config.toml
n_layer = 9
qk_norm = true
bias = "none"
tie_embeddings = true
init = "normal"
lr = 0.00106
train_tokens = 1008000000
Each number is 128 + 32 x the weight over the matrix's rms, rounded and kept within 0 to 255. Layers, rows and columns count from 0. Numbers have three digits each.

# layer 2 MLP down, 1024x4096, rms 0.0685, rows 0-213, columns 3840-3903
148114137117132099107125060163135124079139042128128192156138085144157166128143122115151135109151118155170140163140203081130122124119132133133215138126126129133104116123131098185116230100101196
158146125130102192132130173083119127096192171177185133101125112135060078092149113169118174177129131080132161118117091079108148092109132179064096126148205107104125129126063177107167088086102096
113126132142142148112128142150111129176161151079152147131107128029127141117101140156113164138212124033119167130129107164155125138130119178109138137115149083082128084129132124085151125133135134
139145179131111131163132103146095129060140137081152123114131128102137107181167096139140155112078132124094063121139173143150140075123129099158105139084154162116146124134092078182123108143181126
113131109116173146121149081126205123111130107064108088156126116077108112136120165114143106120141143110112138120108083176183096159130132137085110128127137147130107114131155121136152135147130131
136127122133101130150104227101186127123115126177066067114105140156125162089122115173108140112149132180095072143141075174107129104136134177117170127143143134080184090120106122136153120140070124
105125115078193153102135112103191123081231117117137104113151120145153111116182158098111092115175124128143107123125186054136185097122128145140137124103155106095162107122224125121180102106112122
163091086116158108085133200123042129099124110155195067112105138103153143159087133151141106086154125141181135145138078153109102108121128159139118135152176153097157132127161159154161145123119190
162145193128179126144128117102092130119135128104106085200173169079102103162129052095106152202084114137132088095139132143129136131108132124157171123125096132074145112129146117137133175108143168
143158177120097167101145093164142127184097126074089049108098215120078147117130104124114155120121129105218000163140185133148107121140128118132138126069103159135126113138181123153123202147078110
079176100109112073101117089153128125054115143123135133151143163145118136176090116162119127089095145090129110103120167124126130145116135154064132119128126126105175070127166135183105114120117099
140130142127166177167135091157224130077125132123088091195142110130158127147102124133152130094110120145062105074131075114111161074145135131139104133091068136108123116132088090121142094123127109
134112133110174110068126160143187127080147080067158119104132059168113126145187103142109142127117141078133115151119197063109129057112120166174197131183104049103107083126150115159121137123197207
135119145119129149117108123129081122110146131192064097096128173091147113159134107068131065089098133227131183107109135118187100129122125150150118127112149126155150053135183128203111043098111172
087134148106127101143149069109139127070166170131146133123129181120138091095151101116139138102109134149116096157157112130090104108128130127132106127114197094080101082123106152136167125119138106
094113159132225098157103053131120126109119154143119168123124115110125148111159158166111159116101134092128141114123094142086155098131123161144161124106134104135117160126146141046122178116138129
137149113136107161144142085189095123155152122140157193089128143134147104101178142199117187101148134184144107129139151065129136144136129099148130125146175158166164139132109128108104154127112133
084094145139117100143119170141139129114127124139080099119116113129118178096189112200109110166074123160097145168119210116165053144115119115145076118116112087135168200126138066077094084115111111
167166095108127114127126175163164131101154130153129137143156122136107136137126172172099089171112117136125071092139119133139124182129134116120115132158168142119178132129085131139114114112155146
100132129127162144136103116110189130094067116143168127096112104193152111116112089106171081121121129099086200132120153126071133117109129123160147135167042063215107115131144137167167042147101096
131133162133173123137128193103073130084145066094134166109152159167149135122143114115120119140115122064130106127112159111139164149126127162117166126109105099128102146134156095176119130101063095
109100175141175158090126153116108128092163103137133184118038153150105122156120084131109073120140145198152114106134167153129110196146130133162163139146141141167169070134093151112161170108150106
172116106145160131137123147115104130143103110137101092165173135110113105045148154086088101083117128151123143183143058140137134142129127096170137130105106133109135102137125148183131134097106192
142153119112188140087143184185154128150155145158057149114113142133079120109139186173157125085016135079116174189121174164075118131151120126148154120060161104144140081125155144087183154126106061
109131124113089135112104081175163126161161136076115108118105103145177127124098108188125105194119124122126113118138138069130137154114124057111141139130128114107155177137140132153111114116137087
094100068110158143092141171168117128093112118102119164101124153077086106108146115148084120093048142127152161131134093162084131164114130124115147132202080118180183141123129142122096159128170164
180090142127113138144121151079165126104129152210093187118117151104118145166091112150147119157208133127126185059137118105134108149130123105103019121117128102104039120114100146180110103104139166
128087130127133137107120220109133129119126133083156129149144126148159120131094108147114222088242143147111140215115176097087164163133129113128168122071129167054141122130170128133077091125088144
123142050166129089124126224106135124090133157137052132153161144069154144115166142134129144117149123176133155137128245126120093151140125106090118137160093138136172102128151101132154159138066123
099165114129078143124122067132146130111190137196179128163118104141169118169138116134136168094080143070114103126108178153169169148121128092099113133123139123081085145130112107082110164127098096
102104091125167152129127051153139130038125146096106108074130100081175112178142163158148110060123120134129148184129151111133148122127126111151176133117119074182159136128180092147094118123095130
113111097154116194077135149097090129147172157118165095139139103170160166153152124181142178171142115118079112104116120128141138139146126149087065147127148113152129120124207158183098075132157170
157139149145053156123114094107122127086186142129155216179137150194132106093091159133104115142072142147104084108123140135079129087113129116104144116110054185091142134129131101137132048102188165
141127109107123054168130109092079129148113096132153093147143146043073063131139172123125157108078115078115192069126078182127079074141128180050072123182113123178129128126113108173101069137159157
156111151140075151100137092144138126134122133106126094106129136153150088159151071094129085114051136117130126130122120082112135159148121133062152141106128134174135177127142030168130121130189108
128103136152168147098137114112097131128080104098112081126142138073140084171143079129169066150131128204129134115134100112158104073123130158138074129109143138154139107137065121176131115133102140
157200107122157093073133178148142126091142146141193130143113198210107155154171054144145143131164124146170143033120180100100135130119127153134134130110111146163132143118077090112128124137108207
106115121128166064132133210124133121178125146123184146132090118146071118154172106115167093158146115161122141079098102126095145181151125155084117118177125173104152104122141124147134180138155123
176138090152135200115126000134131129163130148114080175140125109153117175065159174168165117129175122167108177120141124126151142155139131114128208135133179145133075139133139162090149119101152095
099128145144160073152112101137138127106144145126128126094119087146124163103107147132104151077166127162100099186140055117181109132114137112144151112122108120090116149124144093143110151113083087
071128131121111072115137040109128128157083099135062180097119201129109142137108141080111154127104113138096119162139074133213108100110126191115124130124103101129165135130124112114121142130101138
128129169126102110144136074179160130174070095180129127076138149080083110123103091162117142148094134203147136109106061168077106142133126172146195136088105149159113167137152143093083057121126115
097136138118124125140100116100162130183159199094155164136139129122177153117146145146121081093162123148143153198111130150109139153134124125118163126120132156088108136128090111100152112118159126
093118166117176157120126123166158125149100128069095091153160143144151117186233226151157087092132147144115000123117014149068139147117132113130154122128071123249133154129133123136112144130110113
168107080125107138155118123140101125048180093124082072120161096161139104064177074135117155094153124118103179148134126071143104186116126086147126126100103152079113142120160140071127118134127165
129127130123127100089112123136183131074092148124145124096134143115083122172172125117162135163121131140125158116141134061165157169133131137149139130111093123164104124125192145152154141127141095
050128116118133174151132112119074130142109175134131154073155174089123147078094149119116114176110124095127153162145105073184124118132128114159118131122117161119100091131147122098138161131173132
047123099121220056134103114080065129123057075103140106147134140123113134154084098118134087136191130150129102146115141134117114135114127203148119135191113166062178119137122119152143149121123111
156137142132117074100116141076113132121091136203155070123127125095107118177139113111147119147115126032134152106126004119151171145124132151191152114105059140150109128129103091162108123100131087
147129159134060115167138204184114132126144152117148133146124147157139072116197142124135143189088139143090193030103136114126137087110133153162071131118125194139107094130120088171137129128138141
131100094132214121145129178127143127079137092142114073145155155133115126209141214158111175138135136129124130104111162158099088143107127111161185128112093183144196128117173141147175142113142137
169144122135134126137129077089157131146030086125178080157116169106151136175093123128132161190108140155144163096134144070165121138138130144107122120105095166115155145124101097114123121148119083
058142060166079167179131140137117133104090079100150086096118142133105106130145105069151135093155127182132078196129157072129142147131126136157142123095147172211166131134175097084116100152120119
110126150142167150133128210118154127156071093062140154131184121103145139114179104077131126190097135200111148127128060193083098102133132140126097121132086085078131152144164080112111084115101151
136114119129033080085139099145210123133129133120169107132061148091144086121140129136161154177159131101113176151127141111180163189122128132038095115128082099116098127126145120140089109123105121
186149175121118109148126203113103132157111146080107131145132155134129108068115125080100147142182122147153101156142113114108184081135131082111136138095158146135098209128088122113178059117117105
111155130111126101146129092084095127127144095068116136182142138088161130155130133139126099144139130151127111124127121106087181153138133108159117117117132130105165126126088123117123175120120149
137163162151096148175115150221149128147121168106113144121118146058185109102123101115121167082125120189080132133133171164100129140122134104145021133094113171128144123126161191135111108134096175
127125113116106102120148084107113131139151162090193129108120092125152140142098166184129085084073138229134142073080116127170154142124120159151151133128170096149188145135133118100187161119088093
162133050122090189085163145163152124129135126172132107152096138175061104117123205118173127135144116115159153150124121148148103255116123080127173142091150143105180127124163185119131115116095134
037121127127147114174110107156101129083149142157126108182127076218109117079125159157117142160124137153113105066118107111152117136121131118097089130162131151129103159135101120092104196154084133
160094118101081121097141137129090125091103126153152166150116104088114104157162127112140084115134129142132147133132224125059126087130129118116167123115073103090121086121117118129151132124132104
147126102114137145141154085137136128101150111151130152083118149108101070074111172135140086193078117164108101185128170130054148072100126203122140110126150099149146092118156142078126184115102126
110117175114163125107135179137152130075125125228138092103084162159087128117156156135132113109076141121147189120142135092097081102127134109135112122112058182152110093143128172149102199118128198
118130178115046117127110082138135127116183157129170158124109160106063083184133161131122118136165125146147208103136143114125165168128126084054133117127127120085109117135115147113154184127123125
051123132126118110156147131091199131167152097112163155103096075091121117120140145063130145096193128091182123123138096113112137080111129153129111109108076146119164101137176167130160187124141137
117158082141104140139127153097093126067161109150083150159151157092093116145148064098103138038093133066157129065130150069096166108110120097066135134078129135151104108128143103054124142120136172
143126099132119094145112039127146133115131122172101083119140086092088122136114086156134138132136133138089106087134046185100135081126127081160094122091140112087070116130104123132097141136118127
085108168119141130143136127151148125144142160115087065129139118167140162103159119183127116063160137111166126180136060195182152188138128081141153127137162084128180165127102176127166164122160152
157109105147096073075131078131159130146169173119142203144137123104070133142160135169090154079036149085102206086142186167194113209117127138132086125122113072197055153115141127157094041113170103
140171153139115133155141173142138128135125143081135138150144174081158148130102099157148140114102120102165197162112116168114119071118116173081151127098103127128161124135149131119118177132150091
106123119111145129165120157142080127154176133152124082169127111136132148125081107120148178126071133116111183209139165177179118081150127179101131131110121103110122151135114079182166142100105083
168140140126128179127119121107141128068151135128155066084139118155132120113161119116149131096122117059141124103144194131077141180112126187104146136138093133140125106133138091089101223137126141
123146151129158039094152167132146132134138136131168130159157125162058117189132131087122118100099130159119146076123101081082088178138127120148129130116100143110147121128132113153117142137117097
148116105141091131113114162124104128137115109127131125049127121096184124130150134110120144140150131111127113147143138045147118129149130105194160138132116172126140092125077031124146169129099091
028155108142108144079102192154125130078140076071127130170128116105156111084121159150134179096172132100139123123141123208162076106145121153147154125152163196122156113124163140132092103116190170
082142122127162169147137176132122125128137147187098143121119144210099116106150153135121133140056144121171133117126163153137090111138130133141184128135085190153150080138111104088152102126097191
089123095139170144121115086137226128135095164094176164171118133193155104053119130106139150163199119150082108121150170130135147181133127161165166132113145064107132052125145143160136107120112059
102113118142091106145140046104229125161158111083107150163160146139109108142172206130097108096086137112146102103124063163144158163115127153095136137155136079145079140117221078156083160139140090
098140088121100144116138122135169130179058070120148186057096143154107177108144065197117138079077120167127109102133174152187127112141131131159095139171193099088183113128155136074125143131100092
161106122119169087100148126179101131144094123061118181067152098121101100165151172155124161131089126072146162120123161103118118093112127115142187142114143162137124191134170132169105067129087163
109143129126120134148125114156146128138157138102145116127168093173083117156112124153138101139097122069127095153125204099117113125135129130073153124103145083168034112125124098132152071134101110
110160140129146137133136120111132128146090130151146139143138124090197144111180067113141128133125134137109132130115082137144164119120123104097189116120077045086162099127117163117142117161100078
133089138107110125139132121143126131158166088147156188154163138136153125117095176143106074170119125160083085117140207136179123146114128190145102123148092152053156194139126108075130138140161132
114106096143125119111128102081100128101141239125138075165122103119120108124160206132118140027118125095175112140136140062109064123112132081106215128112194064160168093130076101161096112100115134
103104131124121194096148070198148130146102086118142134132092179140126130066089093119121136131129145162087185086138162125142144157141137151156136128143112115183155138127160126142111076138128203
143107160130127090103113142135117129143098129079157086109128180116140131157171154113104119081190116140134086095153099166141090138129127158106100130104072142113120141112142136193114161126120094
180127187148103123092124146196145130142123052120150124156165110158138150094155132149150137073132128086126121098140126145063115110127137179136142136100097126200144124140146095157131145156064120
129083114139105115126148122135143126142145166221175096154134149068174125115115185143108042149087121172140148152130102141200129094129121077115146125139148132091150105126082117197119101117094110
151094095130091142099126135110108125096110154064157096177157151124083109145179199166138123121164130137152171133121092061155112203106126146147170130134113143131126163125102101105116099131129179
142100128137059133119135138106128126180169152141103082127108115165116132141155173174108104093171118102139160096142054108116145165121123136188097126142110193151121113127093111159110156132148100
191119136123107194110141181132107132124076102124069182101121080109144143109146166104132183103110127131139149047141124162121092097137131187116143127160090093226122090129047125048128160135122117
177110092124127114132151082105153124153125116147099139192089140118132142153073149056151130152114114165129045083139151094105118137127133101123153120138070135167120128134127126218124159105107102
211135098150098166126108131154090128148127139123120099143126121142174152116175199116100156110121139167131074154115118140098108146118124156116149125108219111105138119135133115117184094122098062
083109092136054176140124200161177125145188217140106131138103115144076124100155117150116097123117121131145174144143171090088190143143132142132091132176075132115138136142194138123120222140182134
092152128101076114138137142097152135160160177109116113179132126088162132148132123194103158106154136139104152137146198153129093069118131165138094127124122085106143129136168094101089092106163150
122112109106211114164113161134130126135116093086129131147087159121147124171120120121125119112184136126167187178115129095132132164127126119114107123130058137162127151133103116125136071115142114
126138091130136127128112148119128131211121173181122073156111144143114097129162081051138160179067120171128178113141171155077103074139125113113115131146135163122109140134132127145135113132103136
095109144116106139130126158192140122056103164097085123136121105169195075147147063182139097135103128161153074110130170193125089145130128120163197128118120125055150092124124138164098075120131155
177141239130133077177119082148199128104081171144113108138102143139150127030178137099150112131153126096132111099139106171085104143130125121133079132087123122098136143130145154127103067120128120
139122092118110137139123157099124125084145149084149189149117102156138126153160106029105126166051132177156157143117086147212124182110130113085122140145134134170145137125139150122181156069124103
110126104124119123112152098062081127155119095121079075122126149138137072140170120190103108116145112118187115198157151169149119181102121100182071108121151120127157123122158179114122175132140135
178127123145124093120116185140142131141141198121077127171156129111066109135139073178106133123077122155139127101131116100182101129140130061099110136093119153118091151122095107170113069125141143
104123140105108156124155070139135126153164090139080115144130147136163101137177139180131173113086122109132136160124170097140091230150125134175115123159107117124145153119156112144111161128109142
094130146100126177121106063138107127007104099069133127191157148096169118103145152152142122031124133138125150098115115169101154163146129113191139121110071176167156084129182127120069187143131140
124094126121097136177110118119136129103143181109151185173141092152089104142130168072167112168154138202129142046124091125144169094112122114121037138232159104126091038130130128125203123113139201
161150059128080163160132153152165132161102154155133160090139124138067125127117126127142101140113116151136234116129155167039141122137134123121166131130182132144133135121127135099174113117144103
119156024109140098117094162136095132120164114146062063072144056107138138106143120171134108088174134097136068149135064061099157205126128108123145125123100125121166118121075104117076123081128119
166111107103154126116120081163108129110144185089116110124191134109113126109166118158118092117134138128144071144133178134092110148130130092135153135148126152103094165139104116130164027130133202
129113124143097156081121119165164130091143119112154117124122175157156143128134209069132145079102127154177128184118106132131119074131133155098093119123065177083055109126118144089080138122166123
081124196105121067184104218131147132103127143085181100166110110142143103239194146067133089171121131123130109240147140133195110178120130169161143135127103137093116127122070183145105070134104166
104144117119107184138128149110105130104099139147071141155142151122125121111178161131127142120131127097133094180137075106155137138144134110181109134117101138116152135128099117126136120113176137
180091131110110107159109066142142129169191117111072117180121139109127122137122174086104132124145122203128135114130121086088132129145123111078098126132070099212117186124108142134142108143136118
145154142122099121091123173145111128100112108088088104120144142160071168091111196166161109200069122190145127170120147113143107224114123132133138142106055122122109127130160062145183123127121159
068127061119155170115131132085152131142100142091089119101084158154090136142094084153120160148097108139129142087130163148136180121130124084091221131132130097091067116131109093105087083107138145
071105173126093074032131116124097126132095111165126186160105134149126111211160000127152105107148112152181121129127096100111064135124130130131085135117122139145138190107113161104099168156157115
139143118101142200142140155055101130125116087129141128118118113187104129078142236135116153109178129220079134152118216124159147083121130121125102123101149127100138142135085111121171220130120128
138119099116149115169125096192089131157118114135166135128124163175091122152141168139102164168174126047143108132122159162071089205115127148130136127131059067158133108129143105165102162135103137
102110119122068104109156093100116127151159116091140096150116127145189065158159113077116169188136127185157112164136084197180133140122137117145132140168106134173132109132052102119083100161151160
116146170112149122099143121169171131136094143177117094062139182163186163178079126146140148150132129105214066175126181117080113121130127062157129128116143142179153127135135114085154184138104154
161152146132093079152137102105093127209076090118137120125139083142116131094110166146122196146131131109136117142121136159092128065135129137111139137134147105125065143130139123115090132109134093
069105126134132085137132184152109125184129153118087098129120126115159124119103177163150108126130122140114188106131206107161120156123124152131158128063100072162102102134113135204147166144156172
130117127116179128128130128113143132129162177092121139113152119108118147095115116169156127130226134171111143122128082160110170039154131142103112125136112144134156156136106122039170153128118158
173149073122103106055128141110216129136092137158163177172124164080126176164028095143120095094171121170132125142113118167111215118118134146137108130116108126107149109140151143182117095146118203
082160163105112151185099180146142128101134094173133144118155134116173160068172130134151183048131138113146104109122100125083125032140132094091091132142079113163126161116131105104104153136122114
139096114130132109214145066139143126154148119112189098136122155119135115122083141136131132132184127170076181080113116174091078142142126103125114116083159107162061094129116112107036145147125132
121149102116155097056102171134080126133142181160157115091137105098115127109185106043111118112150139145135186095138116169156119125129127145122061120186189111150136081120153141127185052150140070
157101159145131157138136082104118126072153149126098144139159148115060131157112128147138109131108147107106103074117109134170137170141136129166133119102155140108119072137071138194056137110143098
112154150118103151104132073124120129139148153127138163145113153163133123165132142197160112120109109123130140110131160151135148095123127102124168127128144152150180165129195114120042165107141092
135143133143137097203087131148094126096139088176123126168137120161056136074100157103091172096160133141174147073119145155140140127145134082120124125164149171120201108129162164145126173121103165
163111102128110089089132147122132130111167092093095100061148058108151156111074115210121100108126122159129216140110091103074102108125124156092099139170088097133143182129104115150115065123131132
114106145138201122128126165126133124164116160168175146128097130138114146156147089144109111155139122118148134099141100126162113127109131154199128132146148052185207125131108155156115082119088132
163105098142104169122142075143166123060120101148192176140118190111131147196129128131145120132110125191110124136128173096119147108129118052134149127074179148088130175136141116128079140163135195
120119122133045130130129161120184130062098173106107087128120120110113154156128143128151118117120145143131198148122113152188139117115130133112066133129138134147173121121162123135162146126150082
118146137120117135097122137061135133103106135137088121137133162177159142142125133183148123099086140068168080130123155118092124185113131067086129138079066085171067081131134163156091158148147136
161127128117124129132138152199194129135119109132125094101169128155080123087126161126149134089083136129141150096137118117103166216135130206112187126109142173135096118124075180098100138136131169
123088154109057169123116081102204126099142114128132148121121116126163113128088095101107165200141130102193166120120103123194059093125128131135088127128097078113114127130116111153114205091147144
210181118113111079163157156073209127196104181174112151082131135077110117095120075120126120063161119077167175135145228097097182158147133201139194130104122092140120156119139122108123145122157106
165133128122108171156124152089140122103094158105166100176100131126110123110097108170113118111085128174150149149127208115122119150105127148140143111116097133134150061126153103133147144143110075
144093159117172122142141173180099124101161134139153171132123122168170118103084109121114131030114128045133096099110079100110124110106128162175107114111075092132126154129133092105182168124098199
160142125108094084130142212112130129193118154146105053111114090127144123140178106121145124144200136108104113139115163107153108147141127086106117115182108080108124102128061084145108067112126090
118123225102185151141106146130097132084179132131118154148103097195111144147167059130115083185120134100094143166134196117180130131126126167141055125143160054136105084128153123122097106122109117
122113103146087177151163161139148135166122153082160167150124109109150162118104073155166154129137122182139118137157101097129144179124137084117132132073148093165140155120195091145143125142143098
160154134124125199108097130114191134140139120105124086112163056145076149186154087127139165169173119104109118054133057070090130132136126110089146133134137066163110140132141146135151095130100146
113115137149127128112120126077152130141120067151109138219133111130173091133130136143122184175123111153149163163128162073119114117147129125072099115128125139139112074125110114133109162105152144
189143115129154164120153096152164123168171177150132201037132153107176120097099088174114166113181118125103114133129076158159112146126130187099134129193073140145134103133143108078189181148121132
076125148150108161107129088175160126058073062093114125099157116133107131143082095116123104171054120152165174091110072149115109116146128096152163130153171119149138137136132125142182077135106152
110106172140099166100132084145154127142209140155100137083116105086153140096114173139154146106079119147130159113132139177082117106121126161079085124124114049122149130117177149111149165129140088
176151105130108114102131140095101122194092137095139105074120079142120131124145120114105128141146124089116129101153084135163102123130125128127155114140147099125178119130122106152103084122146070
117129184144115125077142116186097128079105091134031095152130155106074172113102096120139023108148131114117076109117052033113094170118127125147101121147122096104131095128112202090175095144156108
120137143142137106119150117161121131115142138132154141114100081169171141123110144114105136082108107167166122129123111103145125149122126164174134125113085157047074105125165149091132160134114113
182122138131164125203134194149159128102132129097137066181082101170158118152075078043152115161059117135079138124125130087071128133132129075136077135165226179102098167130184115076175107134146130
147137135140131158170126101172063126120100111094093126138120166135139100123091113111097168130139131128113082102118110169042157148141121077090086126162103080125192109137155115146150102109144098
179152131129160189152135180107097126204114106122139176092126118122045139169120220147132124126143127126117135154122137104120101101111133117143168125173159078059099118123140122150168006095179075
185138180154101132131145149136145122146187111151097080164125117117115082107137204123088090121103128212155151155118151118021118183115127095171132125112060103068161111127131123147085176124135140
119154128138131136098099101157143127134150117204057213141138103147083106066160145166165145140090130160184146183136115085164137167136132063136197135117049147146062098123143137073201184146107142
132114162145105130186101184151151128160197089143056206140099151088099131067164156206149117173094117175105184146126097120139121150110119177133109137091165105121202142134110140051164181102169205
179130084131136112110152080110104128096125131166102145130116117144067087121130127114144141142156126183164051138138107142170154067148121129081088127121177133173081090126109134141124100125122176
158112115138117145116134108196041128134170113159098157142120105136149134105038165081126161167140127080119113120132119097186091124138129104105112121136122161135098139135195133174073113129086072
103065175126160121154119130128154127141196113131152147118112143162135092108151084169140110125117126111108097154128060169147135089149125042093103115155100093136090072122168122141100080125142112
168086120123147119106137198136127133161122136139176134125085116159084154157090116172145115102097133199102108147123153149127159149132129121113099119107132134162141080141160135192165095128128151
199127114135086092082133122148126127090135103134109147202124112086120132160136141125132148121104125154151177180128255102096111142132130136127130111153143129152154083140131090130159225105144131
131099141114173133115101107141146133124075162174036113160163126143135114148120110146120119101086124114085078115121093087171131145123129104116119132090132131140128117130109185171151218123100168
133143102134051111141119122152195127143147141094155088161148131109189147198124132177133123161115136098175193112126067120083133085131126103113148131160139143073161145126125145117148140101087083
118153136142114149118137090097148132145100125148072140103129131115155117123154125114152087142114114076136145118117134159117171105127124072120116139140100093118197110130120087100147141107089198
149143101146073106038084128111185128136082108083142165063162136126164094141108056210140137115100135130108074109133104160157127097148129138168072128206104139100127135130111151174151068118155117
158142108147154121073116094086173125092068116183113136190119139124134130172094098161119155084063111110131199174149098140145124150121130119108123133107077135110146098130196081132097094159109106
135109170113122084064109119152146129079185159178125112109109155119108131166154176155097171104179116129123150132148177077081115092133132132133104133138134147094027112122102126126184211119159171
180147125120154157151154158121111130118116186156159170150154207062163123174099141181116095135165122124123120152137163119122133144112119150138160133172197051170106097117132129118134122160115122
046139173123169208192130181101128132085137122076159095161133097160077154092143191112123069128053113079096188070141176101123119147141125145109124112126109156107193140128124089161111163152150092
108138095129168108098132106085132123147062122109176142127108163163160131069131178136113142134201135119106150106146046068065137099128130114075139123117179130103193092136153111176128178117138147
119132160131147115162131201158190122087127212112147086216141120133137129190136078149112137176107118151129104187109166120098105124118131106105118123125164134114155130125094106123085113134091175
078119144134181158111118077137116125094159089171170125175131087172120125133152178158087084107134151187116150178126151134142138059150126105110098122185119190046123113122127128085155090127069115
110152120122129078156132196117157125099123130077167128153130087158109179117076101145107098126106131168149110153123112112114136092129126055135156117140118104144139083122099140116117150126189125
104128099102064157150126074138079128148148188070176242109163043112082092104130146163140074139141119187131122130122168107075140164158126090162055131160086149060151036125090088134110165126184128
142154102108135128152122083139107129091097132182085151139142086153090108111159111204114143074090121103101134160126124087212148139135132147165120117139097092148182038129147059136169056116089121
151124110125146143152119075133113125129072154149112148090141136115163123086122136046104107103120123180069123129105143102156071077141122126097129125075131167164124165127141067106136161117131194
086110084138154189115085046099097131179107169117121121166104131113132123128151120128107066105157126135146125118106132137109116078127123121134167127146156155069104141127108135151072171108146120
124179104131171146089117122106128128132119120179172116137133141033097124128102116174124097106046121179097125125138153106174142134116131120128176124124138151018160168139159117108141142118119119
150130141124122155122126117097128130197116150094095181148111106144073090055076150147101138086078128193132176132169135086157153130145131087108104123109091130135131122119171137124145078104144076
137115125141097088143141080137142130135153138073080138187111111202056097122159150198132159115072118117114153169130135146075108179123127095094140135083055134195147133124116160124087062137128143
100116214136140045075111093141087133133112131063159149130133134133095151191124166106137061146129135118134135151114124135073098127132133132148137138179227146104155144121158121186069108131148144
152108176124090137137111214165149132189069142082097106146139183109149145123151117104144121089069121123163064121126069111059097112105129088131118109141115128105123108125110123182111142125135146
034114117123168085124110062131130126153164126155137122139144114066111152215054193069143142092125138151097090204111091124245121088133121191104056118092155168144164079127119094049125132103121158
067109058134147092096133134062120122119113089171141063102142080089155107182150114144137116108127119139078096157117085140104169132116123134138137111120116150142165087121140124134086145126116065
133125155128134148096136131110184132088149159177125155076097117126119156059117192171113099150147127036116096081139104092137132073138135137128101125150138088154073127128169186118127066146137126
189148080121114135122130140106140126162155148179182128132156114112134107173120122129126126175162128113165126123120150147119145105103131042142183137142045172156104124125124162156099128134108093
089106162119109162140134076092145126110161180206089167096123108129102104139119088086109115109101115102136097118131169078171120128110131103163121124115147135140052112134157115107204111128110134
191089134113126146114108140103136124152118109126126165138101164134111154166117187102150102104108123160107137159122136156113099124118122160115142124180090139094018143127098096191191065129148124
182134092120147181157154138079161129146136133114159063137144146145123144125151170127113121109078118119151117047109155160132147090128127140174143124104133148145050095129102180143117175082094179
157169148155110136121129054119077128125120175126138114195157106117149120137108196156150104144161121114146106167113112077157166139120132131095105124050093098117087072145161201141145136130135134
094142095121172173172138157138095126134093149115095100126150080112142110107138184147122146114122131162093127092126136119074150126109125130069113137163059076181089140129150174080151173126109125
134128075123051091141167115164141130054152125140164179156126134122142122052106138089165133119129120024141124126141110111093192125146124108125124135111189141124083123124107083125080142136158106
184088055142150180118119128164111129145123151159145108164144178174071132152114183113144121101172129135105143128125157096164149133127127067119124127133021136079179147117092136178135138114111198
072161132117139139116126103105135133160113124144120117118131113146176120145165167106146105106123123123149174108123140108162113130130128103206067128129089165127196147131113110116144060129132113
143081178156150119130135096122123129117159133055138094108168143133177135151131112144146105096108123084088143030125161122138130103133120181041102132128092159148144134119108128140097206123152172
096124137092165085110123132104108129193092154189147060114094141125159139170197133135116124138137139099128159105118150144139112122125129099078054123158225104108174114135138125122127134120061076
090158149141102091123129078039074129179159104127149094087145167065178109143190102188126213106090125185125146183120196072145161080137130055132079133090153121084162115126144166167119160133135094
148139133128187114132099134125113131136130152159093099082105037112072130127196157107132135118091144121131118162147081139104166108139125133151147135112102196106068173123067147086121135132199100
123130142123147120140146094166112127068140063080134182128117125153097107187087155156137081138106132184094141102131158115047155138122129136164184128093130189175105128130121158074137086125063107
177143103117138055119094191143093133135144131180140202158118142126124147156126106147140150078109136201100216128123189122122084171123127149145124127151143138102153130136149089111135145117106138
142115165138149116123150122144124126101124157081099100126151107125197136104074145105130143143097107146134131164134132118134085178135127128102101123182108110146083100134103112159131083126093166
080142076133106108117139170139200124163076113168137143150117122169149120114187203152141117100118131079066104145126163142120155127135128134122168112149087119170096164135170113162160178104148106
147156120115173143150121106100153123100110095199154137099128134144137125142105117179129117123121152163091117083118038218076161115162128178156127117174194112146170141131154126069122114119105108
162138139140066122124114201071184127061133190145145103211108106090131143220121142136099073124144127119109073144132151116136139173138125126096118111138069063138132111128096125183076134120162116
112138173148125164106119146149074129117114135145175177141148142137114110125198168137108142106080126078122149177127188138142153149142133180086131128084166110136147138127134151167140127126122152
139111108133120166140104202083166126125136079121186172116121122124105113075148174115126088079125119162183098160127134112083142054128129140126093125104128119080132107131153172142120120130089033
156121148128132148177139180148104135151140098142144130114125121088152147142170185051140121149087125151127190048131175135157157141108131073150137123083086098157104120136113208137112096110098160
122125069109118091085102159122093123140116147100133108067097104105108130109131116175095152164094126088146144095158089126114091113101128115076107114126086159130185125126077143121123118129180119
109102096116140144122171086118155134145126120101124120084108175148113165138159110126118162130097140206129200082119142109036097136143131143191099117115141127152098117126123135130102100152123164
053134148125134165118134146147155130166155079116136142151109093092112139061149108154126102114070116160151099108128101097149102103133130104132209136131167107124158087129104144134159185127136082
144119099123104139152124163038120128118143105157145149108115151106099148117152162093147158161139114118062143055120227105119102153135121124102140138149154076161160170133070097145115118151178217
125109126141128109135147156097122127136157164091158101178146125162117152118148138098139133116066135153136066097124149140095147113144129144109108122133187117172109151137163114148061196118134153
110119138123104136198131142109113127161105128044147173110105136104161111100143120068111091146164131142129104110124099104156134139127130087069094127120173130127161109135154182076137094134109083